config.yaml
head_dim: 64
activation: "squared_leaky_relu"
norm_eps: 1e-07
positions: "rope"
tie_embeddings: false
parallel_block: false
extras: ["some layers without attention", "local attention windows", "shifted keys", "gated attention", "capped logits"]
optimizer: "adamw"
lr: 0.00284
Each number is 50 + 10 x the weight over its row's rms, rounded and kept within 0 to 99. Layers, rows and columns count from 0. The size before them is the row's rms in percent of the matrix's.

# down: layer 3 MLP down (transposed), 512x128, rms 0.142, rows 466-511, columns 64-127
# up: layer 3 MLP up, 512x128, rms 0.185, rows 467-511, columns 64-127
down466 111:50 46 39 47 40 29 30 42 46 65 56 64 41 38 51 49 63 55 60 51 58 38 48 45 43 54 57 48 50 73 53 36 40 55 58 48 66 50 57 60 53 63 57 46 58 62 53 47 47 52 21 44 43 67 60 45 61 42 50 42 61 41 46 39
up467 110:39 57 53 58 48 47 48 33 23 50 56 60 51 56 58 45 75 46 32 55 59 46 43 48 53 58 55 51 44 61 49 39 43 54 36 52 57 44 60 60 52 72 53 28 55 46 55 47 47 56 51 47 43 41 62 49 57 53 44 53 56 66 57 59
down467 115:55 49 38 65 57 42 43 55 51 40 35 63 53 51 42 43 42 52 55 51 41 43 42 51 53 54 50 50 55 43 37 52 35 60 63 44 63 61 70 41 59 52 68 61 39 57 36 47 75 67 55 65 55 63 36 47 44 22 45 47 72 37 36 48
up468 115:40 58 49 53 56 49 54 45 58 36 36 84 55 41 41 42 52 45 51 45 51 58 55 42 40 51 26 32 42 53 40 48 44 64 31 43 64 48 65 44 56 31 55 54 47 26 58 46 61 50 36 50 51 33 59 44 49 51 58 61 57 37 48 38
down468 111:62 53 40 29 45 44 40 51 50 56 44 47 38 48 69 51 40 39 33 57 58 55 36 41 45 54 51 47 51 68 40 71 40 71 51 49 53 50 59 49 60 56 43 47 49 62 45 60 48 36 61 62 46 63 47 48 43 53 55 59 46 54 49 48
up469 118:59 62 50 67 48 54 30 46 62 45 50 43 47 56 36 38 58 48 70 46 43 41 57 52 60 40 52 29 58 54 65 33 40 51 53 56 49 56 58 41 67 56 41 53 54 64 51 64 28 52 57 59 57 34 49 60 62 44 29 52 54 54 57 40
down469 114:41 43 43 35 54 60 49 37 56 39 60 49 36 50 50 40 48 24 59 48 49 56 39 59 41 39 68 37 43 49 56 26 41 46 43 52 41 51 64 50 54 45 41 55 58 47 38 32 57 49 49 26 43 64 69 58 40 83 56 65 50 49 34 51
up470 088:42 57 56 53 45 48 36 37 65 65 28 47 37 45 60 48 71 63 51 58 51 49 53 49 45 46 64 57 33 48 58 70 40 50 66 50 60 60 31 54 40 58 78 57 44 54 34 51 45 45 60 58 38 46 60 60 62 32 44 46 53 48 55 50
down470 097:45 62 65 48 52 59 45 58 28 44 58 35 53 48 32 60 53 73 44 27 55 52 68 29 63 48 50 54 46 57 59 56 56 53 41 61 42 49 60 60 40 49 27 43 66 52 64 41 71 41 60 60 55 62 53 68 50 49 62 57 44 42 39 70
up471 102:49 58 60 40 46 37 44 59 46 39 46 45 52 42 65 58 52 49 50 38 55 45 73 39 48 45 51 53 51 39 54 49 58 38 31 44 53 54 53 33 51 65 32 53 62 39 48 46 29 47 40 74 51 48 55 42 37 46 52 52 52 59 43 47
down471 107:48 53 36 44 40 41 52 56 62 48 47 61 57 42 60 55 61 46 75 65 40 42 60 52 42 67 57 33 48 66 48 51 52 42 47 47 75 49 62 52 56 64 58 58 63 72 49 50 53 54 47 48 51 43 45 43 53 51 46 37 61 43 48 58
up472 107:54 44 35 36 25 45 40 62 52 58 43 46 61 54 59 42 51 71 58 61 53 66 48 50 36 35 51 41 59 55 49 49 40 47 55 43 45 54 55 48 61 56 47 55 49 60 57 69 54 48 69 43 44 37 49 35 39 57 35 48 47 51 42 19
down472 111:48 54 68 45 61 50 49 45 63 66 44 65 32 50 43 56 28 27 44 53 57 38 37 49 61 43 57 43 37 46 47 44 65 51 59 61 13 49 49 45 46 46 56 44 41 32 45 54 42 50 50 42 39 42 45 51 38 54 56 65 54 59 50 52
up473 102:46 43 60 69 49 37 46 71 43 50 49 49 61 58 57 62 26 53 40 43 43 34 40 58 61 48 41 54 45 72 60 46 63 53 54 51 69 46 48 59 61 65 70 38 47 54 50 60 46 39 40 56 46 47 50 50 58 53 46 50 58 42 56 42
down473 113:45 56 55 67 57 52 47 51 49 51 62 48 54 61 65 51 48 46 54 45 47 50 57 62 57 40 43 41 60 54 59 51 59 64 36 47 96 52 41 71 48 44 61 44 68 61 49 52 44 49 52 54 52 47 56 38 60 66 53 40 43 45 58 55
up474 028:40 35 44 52 47 40 54 63 66 64 66 46 54 54 55 51 49 52 34 59 61 62 59 47 26 36 37 61 38 58 57 65 70 45 43 62 56 54 56 47 59 64 55 57 34 50 56 48 49 58 57 42 58 54 49 38 50 50 63 46 47 44 33 64
down474 037:60 56 22 47 51 65 43 49 47 37 40 45 44 50 53 53 58 40 42 43 40 53 40 50 67 49 60 63 54 75 45 57 61 51 49 63 33 52 58 43 62 64 48 47 44 47 69 51 62 64 63 56 33 56 56 61 36 55 42 48 43 44 59 59
up475 109:43 65 56 55 41 38 39 69 38 53 53 50 42 36 63 30 44 52 63 45 54 63 62 66 44 47 55 47 62 57 41 57 44 44 44 40 42 38 33 43 52 58 47 56 36 39 50 47 61 47 58 53 48 54 57 51 43 47 64 48 60 64 59 47
down475 108:49 49 54 42 56 58 52 45 55 58 42 69 60 43 59 37 70 60 57 24 44 44 39 31 51 57 45 53 54 52 42 45 38 45 56 56 81 53 39 40 54 56 38 30 57 44 29 52 45 63 60 51 54 56 36 53 55 42 52 49 46 62 44 64
up476 116:34 40 59 57 53 41 36 32 43 53 37 38 41 67 53 57 62 56 53 40 57 52 55 47 55 42 49 49 47 64 68 47 54 51 40 51 37 37 53 38 59 58 40 67 55 59 50 51 36 52 34 58 35 44 76 59 60 56 52 53 38 58 69 46
down476 110:46 41 66 60 54 48 46 51 60 49 30 45 63 52 54 59 59 53 59 53 57 50 53 56 62 54 38 57 45 49 42 54 56 56 31 31 62 63 62 38 45 54 43 56 57 45 48 72 69 37 40 41 51 60 56 45 44 50 46 43 66 31 49 41
up477 105:44 41 27 48 44 62 65 51 52 68 39 55 63 71 45 51 43 46 64 55 58 42 36 29 53 35 39 43 51 64 69 50 47 61 45 46 49 42 54 40 35 62 31 45 56 56 56 63 43 44 47 43 45 56 42 42 72 44 53 31 53 47 68 37
down477 101:42 45 53 48 32 38 38 53 45 54 75 54 54 56 62 45 59 74 64 49 52 47 48 61 60 56 57 47 41 35 34 31 42 48 40 58 43 54 44 59 58 35 57 46 44 57 44 66 36 43 64 44 36 35 47 53 28 36 54 41 43 43 40 40
up478 111:46 45 74 45 45 48 56 43 53 63 65 35 37 56 48 56 34 34 49 38 63 47 44 44 63 62 59 47 43 66 41 38 47 40 53 70 41 60 54 53 48 63 50 47 38 74 63 40 52 60 51 48 44 51 59 56 51 55 50 41 56 51 55 45
down478 108:61 58 60 44 58 44 65 52 51 58 56 38 49 48 33 58 44 38 36 37 56 75 41 36 50 54 59 51 58 48 43 50 50 39 55 59 39 57 45 36 41 58 47 50 42 59 64 49 57 48 59 62 45 58 53 68 50 55 39 41 41 45 55 49
up479 117:53 36 54 46 56 63 40 54 49 61 38 52 31 53 51 52 53 43 47 31 51 49 42 38 52 39 49 54 40 70 51 45 49 61 58 51 59 44 34 59 26 61 55 51 58 59 40 58 44 65 36 75 44 63 54 39 59 57 39 57 62 38 48 38
down479 115:70 45 38 53 30 59 53 66 39 44 46 44 58 49 75 53 29 51 39 55 60 60 34 54 38 55 40 38 41 43 46 46 51 50 54 44 39 54 47 53 42 61 52 63 44 55 47 61 57 54 58 54 58 42 37 65 66 61 51 40 41 48 40 44
up480 101:78 43 51 50 44 47 56 73 59 40 43 43 47 60 57 38 45 56 59 51 60 59 55 51 40 45 35 26 56 52 51 45 36 50 46 47 64 63 46 43 49 55 50 39 57 43 37 46 40 55 63 58 25 68 68 50 51 56 45 55 68 47 64 51
down480 102:56 36 54 45 49 43 57 45 38 23 67 49 70 50 52 35 67 35 44 52 39 25 58 58 53 57 40 39 36 44 51 57 45 24 61 46 63 48 53 40 59 45 47 47 30 57 61 58 62 61 56 57 50 45 70 57 38 62 38 49 58 48 62 42
up481 105:52 49 64 46 40 45 42 51 54 57 49 42 68 55 69 62 49 38 56 63 62 58 37 54 45 25 58 46 54 65 39 56 33 39 58 39 58 64 40 40 53 65 56 69 56 53 61 46 42 37 62 43 51 67 68 36 48 52 61 50 47 57 43 50
down481 118:57 51 62 50 45 55 46 36 59 39 29 55 49 37 51 52 58 48 57 32 58 43 41 46 52 49 52 40 43 50 53 47 70 41 35 44 93 56 64 51 54 48 58 34 71 57 52 66 58 46 46 53 61 44 46 51 50 56 59 50 37 45 48 51
up482 013:51 47 44 44 35 39 48 61 40 52 55 46 36 72 60 61 53 48 54 47 43 54 51 58 47 53 39 47 49 54 50 46 48 55 55 37 52 53 36 60 56 57 37 41 41 54 57 49 45 41 25 51 66 54 51 46 47 72 38 37 42 48 55 40
down482 023:46 59 58 42 43 44 66 44 60 44 62 70 47 49 24 57 44 52 63 45 57 46 62 45 51 48 72 61 34 67 40 54 40 47 58 62 45 40 51 47 47 57 36 44 71 53 38 63 40 66 55 41 52 37 56 51 55 49 50 58 50 47 36 56
up483 113:25 50 48 46 35 40 44 41 43 38 62 57 44 47 70 37 50 61 45 42 47 63 37 38 44 43 56 65 34 61 59 32 34 51 61 37 47 42 45 50 40 38 58 57 43 49 32 51 60 46 43 50 31 79 47 44 43 52 63 36 59 51 46 46
down483 109:55 60 51 24 55 40 41 47 38 43 54 43 60 48 62 76 57 29 52 55 57 63 48 57 57 59 48 27 45 33 59 58 36 48 60 65 09 60 60 60 70 55 66 50 48 35 44 58 40 51 47 55 42 36 61 42 53 41 35 59 44 63 42 50
up484 118:39 38 37 55 61 57 54 52 60 62 34 43 34 51 44 51 62 40 54 40 49 33 51 38 62 45 67 45 44 55 65 46 48 47 51 48 50 62 72 65 46 55 48 26 29 46 55 44 42 47 44 49 32 68 62 47 39 33 50 50 43 53 41 70
down484 113:50 44 62 51 58 27 48 47 44 37 56 48 20 69 28 69 55 47 49 49 46 37 46 40 40 42 31 59 41 64 63 60 49 39 52 51 49 62 36 51 47 47 51 40 63 39 34 39 39 59 44 61 67 52 50 46 44 46 32 53 57 50 23 57
up485 108:41 34 39 60 36 44 65 29 38 51 41 39 55 52 53 36 46 56 68 52 45 55 57 64 52 35 58 40 52 61 49 49 45 70 62 43 51 50 52 48 62 35 49 79 62 47 44 45 51 55 47 61 61 40 58 45 51 65 60 61 44 42 60 42
down485 107:43 52 46 55 55 55 66 58 51 54 60 57 52 44 39 48 41 58 50 36 38 29 69 58 51 37 44 50 62 51 46 41 69 47 54 62 68 53 64 39 48 44 44 43 45 56 58 55 56 61 63 32 44 57 51 62 35 58 61 34 52 49 42 53
up486 097:45 54 51 74 46 43 65 51 66 47 36 34 41 39 42 41 33 47 46 35 42 37 56 61 66 62 62 47 48 45 35 62 50 38 39 41 59 50 45 44 60 53 43 64 43 51 46 46 60 44 70 58 45 50 48 41 74 63 30 53 53 53 43 47
down486 099:53 49 56 35 51 43 57 67 58 56 40 46 61 39 76 59 51 28 71 33 51 39 61 57 48 62 61 46 57 34 40 33 57 44 39 44 44 37 48 53 49 65 44 55 65 56 48 50 43 55 29 48 36 61 50 57 53 48 46 44 33 64 65 48
up487 109:49 39 32 44 37 46 29 48 46 40 62 24 45 50 47 47 49 36 59 67 40 59 40 46 36 44 40 40 51 46 75 33 56 41 65 32 56 42 62 62 37 47 46 42 47 56 43 61 38 43 66 61 44 45 42 53 57 55 59 58 57 65 47 54
down487 105:48 68 65 70 54 57 59 51 59 48 58 51 45 45 54 47 47 39 40 51 66 32 48 39 46 45 48 62 56 51 56 51 61 41 41 41 52 52 41 47 51 54 51 45 49 57 51 28 41 38 40 59 38 54 48 72 50 41 59 54 55 54 46 53
up488 101:68 40 45 61 34 44 47 52 41 55 46 42 39 38 48 47 40 68 60 52 52 47 55 70 37 38 59 42 60 42 49 50 53 49 52 36 60 37 48 66 58 61 50 42 54 45 42 60 31 69 59 41 66 48 52 39 46 66 29 49 36 54 51 48
down488 102:47 58 54 46 67 52 48 43 50 50 30 40 39 63 64 48 52 49 23 44 49 54 52 37 56 49 55 75 54 64 30 48 51 49 56 50 66 45 43 31 51 58 55 51 60 42 29 56 44 48 42 51 54 53 61 38 54 54 55 65 50 59 42 57
up489 117:36 40 53 55 34 44 42 58 52 72 57 44 40 56 56 57 49 31 51 43 39 47 40 54 67 48 43 46 48 57 53 62 48 50 41 61 65 70 50 60 34 40 33 61 39 57 41 67 52 56 50 67 50 51 51 42 59 61 48 58 53 59 64 59
down489 109:49 37 53 56 52 46 65 46 59 40 46 49 53 47 47 55 40 41 50 48 51 48 32 58 63 47 45 65 44 46 48 28 31 48 32 34 61 56 40 56 51 43 59 48 66 48 47 55 55 56 63 45 52 62 47 72 59 72 49 59 41 50 43 52
up490 106:40 33 67 56 62 43 50 48 53 39 51 44 48 35 56 60 40 56 41 41 61 53 51 55 34 57 66 56 52 32 42 40 55 36 45 48 61 56 57 55 60 59 60 59 46 38 30 40 60 52 57 46 63 47 40 56 36 44 57 28 49 45 39 42
down490 125:52 46 49 57 52 32 40 51 29 44 32 28 44 51 44 53 44 57 58 46 40 53 60 50 56 41 52 49 48 41 56 35 80 48 54 50 56 57 55 45 51 55 56 55 46 47 52 48 51 58 53 45 62 44 56 69 47 48 51 40 51 39 48 51
up491 114:54 42 49 54 60 44 40 47 62 61 49 62 38 34 41 58 54 37 64 47 53 32 52 52 44 38 45 48 40 36 54 37 51 58 50 77 45 43 54 54 28 43 53 41 55 53 58 44 52 68 59 51 58 42 38 41 46 35 74 32 69 52 52 49
down491 109:56 54 37 49 61 52 41 44 65 46 55 46 56 44 59 70 60 57 46 56 57 72 60 33 50 57 52 52 39 58 45 49 64 56 45 49 47 45 32 45 69 58 21 49 40 54 59 48 51 49 41 41 70 36 47 49 27 64 58 41 44 33 51 49
up492 115:63 54 56 49 36 64 59 42 48 34 55 52 48 54 41 53 50 48 64 57 34 46 71 54 53 49 67 51 65 55 33 46 63 42 62 65 50 50 51 36 54 56 48 43 57 50 38 56 59 50 44 48 38 68 49 43 57 60 39 42 45 55 41 58
down492 117:46 59 63 46 56 53 49 54 65 56 62 51 62 61 53 46 39 88 05 42 48 45 54 52 57 39 53 38 50 46 52 57 54 49 57 49 53 49 66 53 53 46 40 62 48 31 55 53 52 40 34 39 40 43 56 40 31 52 59 60 46 31 53 67
up493 115:38 44 44 58 54 40 45 56 65 57 59 28 52 36 62 35 45 47 46 56 44 41 60 63 38 51 62 44 53 61 65 64 52 51 51 50 46 53 49 41 66 57 35 48 51 43 57 67 48 65 64 68 53 32 48 62 62 51 60 45 34 59 50 43
down493 109:41 57 46 58 52 35 52 34 59 53 51 55 48 62 29 49 58 68 60 46 40 60 39 57 40 58 42 52 47 69 56 51 51 32 20 47 36 53 50 49 50 43 48 55 52 32 53 54 39 41 58 46 42 62 52 42 48 66 45 65 51 34 64 50
up494 112:45 48 23 49 49 59 43 58 39 36 25 45 61 62 67 46 45 62 48 65 48 47 32 39 37 35 30 47 53 66 51 45 48 44 67 39 45 50 50 52 52 46 52 32 60 37 65 63 61 38 52 41 46 62 35 34 55 52 53 50 52 54 46 46
down494 112:52 55 40 38 46 65 47 21 60 36 45 41 46 44 33 33 51 52 52 23 62 47 47 46 55 48 52 57 50 57 48 51 49 53 49 51 11 50 43 27 48 51 49 62 58 54 51 58 33 26 60 74 43 46 45 57 47 45 55 59 47 43 42 53
up495 113:53 37 68 41 43 76 55 60 59 66 52 55 43 40 41 52 41 46 71 50 32 58 45 34 57 55 46 45 61 47 51 45 63 48 69 34 56 59 49 41 55 45 52 48 24 62 34 38 56 50 34 47 43 67 54 36 47 61 53 39 47 34 54 59
down495 109:54 59 57 61 57 38 46 47 50 50 69 68 50 53 46 55 60 71 61 26 48 63 65 56 56 46 34 61 50 60 48 48 44 50 42 46 77 48 42 54 40 48 57 63 54 49 46 66 47 48 37 43 51 32 53 42 50 59 40 52 41 49 48 52
up496 017:41 56 56 38 63 53 46 62 53 55 64 37 45 51 41 43 55 42 55 56 56 34 33 33 59 48 51 41 59 50 41 48 33 46 42 58 44 50 49 45 57 58 33 56 48 59 41 49 42 51 47 36 55 56 64 54 56 60 73 68 51 48 34 45
down496 028:36 49 24 45 58 47 29 35 48 30 64 50 58 67 49 49 52 32 36 49 56 49 60 70 54 48 42 64 48 36 72 56 49 67 50 40 57 36 48 48 44 60 57 46 59 63 48 38 38 55 39 60 57 57 52 43 45 65 39 46 40 54 60 55
up497 015:75 36 53 47 72 45 48 32 59 50 49 44 49 46 47 65 49 46 54 48 51 67 53 43 53 44 54 54 50 49 62 46 34 53 50 49 40 73 43 42 54 49 50 56 47 28 61 42 62 36 56 34 45 61 35 69 41 52 67 41 35 36 60 52
down497 026:51 38 51 46 54 40 43 54 48 60 31 39 46 34 51 44 41 34 55 42 62 67 49 44 54 37 45 53 43 51 43 55 67 25 61 56 51 65 52 52 47 59 44 41 37 59 67 38 64 48 53 51 51 46 49 68 49 52 52 40 37 37 43 58
up498 015:51 49 52 56 44 31 59 67 60 41 56 58 59 44 52 74 37 69 64 41 55 75 53 48 32 42 39 66 42 43 36 56 64 57 67 58 51 52 41 48 55 43 48 46 60 48 53 60 47 40 47 44 53 66 54 59 50 62 23 58 57 49 41 53
down498 023:49 40 42 60 50 48 45 48 58 62 62 61 73 48 27 27 60 25 38 54 63 40 57 52 31 50 41 69 52 38 52 59 50 54 36 54 40 57 59 43 58 69 48 53 53 54 57 51 41 60 43 59 27 38 51 35 54 42 38 56 53 55 51 45
up499 114:46 60 60 53 60 37 38 69 68 29 42 39 41 42 63 52 31 61 73 36 50 49 67 40 64 49 50 62 39 63 51 50 42 57 53 30 52 40 34 42 56 71 40 51 48 52 48 37 47 52 51 53 40 52 55 47 41 49 51 42 63 45 53 58
down499 112:62 48 29 44 65 45 45 56 44 55 56 61 56 34 30 47 37 47 69 52 46 36 46 47 51 59 50 46 46 45 54 48 57 45 53 47 64 38 34 48 61 47 63 56 44 57 44 66 59 40 42 58 50 44 38 42 47 44 39 43 57 47 51 54
up500 013:57 36 58 42 55 42 38 43 61 55 40 45 41 47 38 32 42 37 41 45 56 55 61 33 47 32 41 29 43 52 47 52 49 58 67 51 47 51 54 53 42 44 42 56 52 40 53 48 37 51 66 71 42 40 65 37 52 60 57 52 60 45 51 55
down500 024:56 51 42 48 49 64 43 41 59 58 53 29 54 46 34 47 44 52 35 60 57 80 67 53 53 51 43 52 52 56 67 59 65 52 51 62 63 49 45 61 48 54 57 52 47 58 53 51 37 41 62 67 53 63 57 27 49 56 52 65 61 46 43 33
up501 109:67 36 31 41 66 58 55 46 56 68 39 64 50 46 53 41 48 30 62 48 59 47 55 41 34 45 41 49 57 55 56 40 48 57 44 57 48 49 37 49 56 55 37 34 53 46 37 67 53 48 48 50 45 52 29 57 27 53 48 63 55 46 34 45
down501 111:47 58 51 50 52 66 53 44 71 41 60 46 73 47 56 56 64 55 53 46 58 57 49 31 42 47 44 24 34 51 40 33 46 44 32 54 38 59 49 59 44 51 43 35 62 34 58 71 55 44 44 42 49 48 37 64 45 50 35 47 43 57 43 60
up502 108:52 61 47 70 66 51 65 48 37 53 44 46 39 57 49 53 49 59 49 43 64 50 50 60 53 68 51 60 54 51 28 38 36 45 53 45 47 52 62 57 56 42 56 51 52 58 32 46 64 47 46 61 41 39 40 71 46 50 40 37 50 52 67 63
down502 115:52 41 53 55 44 55 45 54 58 72 53 45 43 46 62 41 55 56 52 49 42 49 50 71 37 36 54 44 64 67 56 48 33 61 47 34 99 38 48 48 54 55 58 42 56 56 45 56 45 58 62 48 68 19 44 53 55 59 37 54 52 54 37 54
up503 099:49 38 52 59 40 36 61 30 66 50 67 67 46 35 36 54 55 57 47 49 49 55 65 57 47 63 57 43 44 53 66 52 67 45 50 57 47 38 58 60 59 44 60 50 67 51 53 53 52 61 37 46 55 39 59 41 52 39 42 56 66 44 53 49
down503 096:37 48 49 55 35 32 55 55 71 46 62 49 63 65 55 67 50 52 45 62 60 62 45 57 48 60 59 54 60 50 68 39 62 43 39 46 75 46 49 50 45 58 62 63 36 54 52 43 44 60 48 62 37 61 57 48 39 25 58 50 54 54 60 33
up504 050:45 44 55 46 33 53 53 46 61 67 49 61 66 46 44 63 36 62 50 43 47 47 40 30 61 47 52 46 56 39 60 49 53 50 64 35 37 45 40 26 26 49 46 51 28 45 47 50 45 64 60 53 36 61 52 39 35 54 50 59 34 60 44 48
down504 060:64 38 40 34 36 46 66 51 53 52 45 50 49 63 71 60 50 24 63 53 73 54 48 66 40 50 44 35 51 46 39 54 36 58 48 58 71 40 53 52 54 63 75 37 57 42 47 40 37 50 30 42 47 29 51 50 51 60 37 48 41 49 53 45
up505 113:59 52 42 40 70 51 59 59 70 62 35 68 38 36 63 50 47 61 41 42 60 48 55 55 60 68 39 60 37 51 44 71 33 62 39 63 55 31 46 47 39 50 51 49 44 53 39 38 30 39 53 41 32 45 49 51 42 62 45 41 63 42 53 39
down505 105:70 45 54 53 35 53 42 55 44 43 64 13 39 54 43 54 40 39 56 53 47 47 67 39 39 46 51 68 57 54 58 37 54 47 37 58 57 67 37 43 46 42 51 65 55 40 41 62 56 48 65 44 50 60 37 47 63 63 47 59 43 58 60 49
up506 117:59 50 31 52 45 47 47 57 60 52 52 55 58 46 54 51 59 40 55 54 66 54 54 45 27 42 48 57 50 35 44 53 55 58 39 56 48 50 39 58 50 45 46 51 44 24 44 61 53 41 72 47 38 61 29 52 25 39 43 57 47 44 46 59
down506 108:65 53 54 48 53 33 49 68 59 44 54 50 52 33 45 45 36 42 46 48 40 50 52 42 44 53 42 37 35 47 48 37 64 53 29 57 40 48 52 46 36 57 51 45 58 54 57 56 58 40 53 55 48 41 46 63 48 68 37 43 58 48 59 54
up507 112:54 60 43 41 57 49 65 48 69 51 53 49 55 39 57 52 42 41 63 52 34 72 45 43 67 67 62 44 46 50 57 51 62 54 72 52 53 59 51 45 66 64 41 46 38 71 45 65 50 55 35 43 42 58 64 46 53 52 42 50 58 51 52 44
down507 105:47 61 57 57 52 52 73 38 44 48 54 50 33 51 50 41 69 61 38 62 34 77 50 21 44 54 46 53 45 41 45 48 53 53 51 61 29 49 51 55 38 54 54 54 48 50 57 28 44 24 42 48 47 31 58 48 34 48 61 48 37 64 58 39
up508 114:50 61 57 61 44 41 41 34 57 49 49 42 62 64 53 47 66 62 36 44 55 70 63 62 46 40 66 56 52 58 44 39 29 40 47 64 55 61 45 55 50 43 43 59 47 62 55 35 51 68 61 59 42 48 36 45 65 40 42 41 41 64 47 43
down508 108:59 53 50 60 44 59 32 45 43 36 61 51 64 27 53 44 38 48 59 52 43 43 60 55 60 42 67 31 65 39 59 37 39 59 41 63 42 55 50 52 54 62 29 55 45 70 50 36 51 69 55 50 63 63 50 59 35 59 51 69 43 64 35 54
up509 100:47 57 63 43 73 53 36 54 41 57 44 73 70 55 69 43 45 62 38 54 49 40 46 51 42 42 45 67 37 63 58 51 52 54 68 51 67 43 36 60 46 43 52 36 59 67 40 43 59 57 28 49 47 60 40 51 31 44 70 37 58 46 41 64
down509 103:76 42 48 38 61 59 46 44 63 33 65 40 53 58 56 48 44 41 53 28 45 38 29 46 55 44 43 34 43 50 54 49 70 60 44 38 63 53 42 64 39 55 44 51 59 45 38 46 52 42 41 37 56 33 50 30 49 46 43 52 40 64 53 65
up510 114:49 56 49 51 55 41 46 38 45 46 43 38 36 50 42 58 53 39 52 38 57 59 41 49 49 63 40 37 55 43 48 55 38 63 57 50 68 54 31 70 32 40 46 71 65 39 38 69 55 59 60 58 60 44 41 49 66 33 51 40 63 59 57 34
down510 117:60 48 39 55 64 53 49 45 53 38 29 49 48 40 44 37 45 46 50 43 56 43 55 59 46 72 44 67 53 49 51 51 62 42 48 45 76 50 53 50 46 38 34 59 42 64 29 52 54 33 64 62 55 43 43 77 62 52 38 54 56 51 38 51
up511 100:48 40 55 52 59 65 45 38 57 68 44 63 54 73 56 54 53 51 61 47 48 49 40 32 65 30 51 41 37 65 57 29 51 33 72 46 55 43 56 43 49 49 69 55 49 53 57 53 43 57 44 48 45 63 65 24 61 52 60 37 48 52 47 57
down511 112:48 56 38 39 43 46 46 56 42 43 58 52 52 51 35 50 61 51 50 51 63 59 55 47 48 49 44 54 52 41 56 58 30 59 56 58 93 52 50 49 47 49 55 55 67 57 49 51 42 48 58 62 38 24 31 37 41 44 54 55 50 41 55 60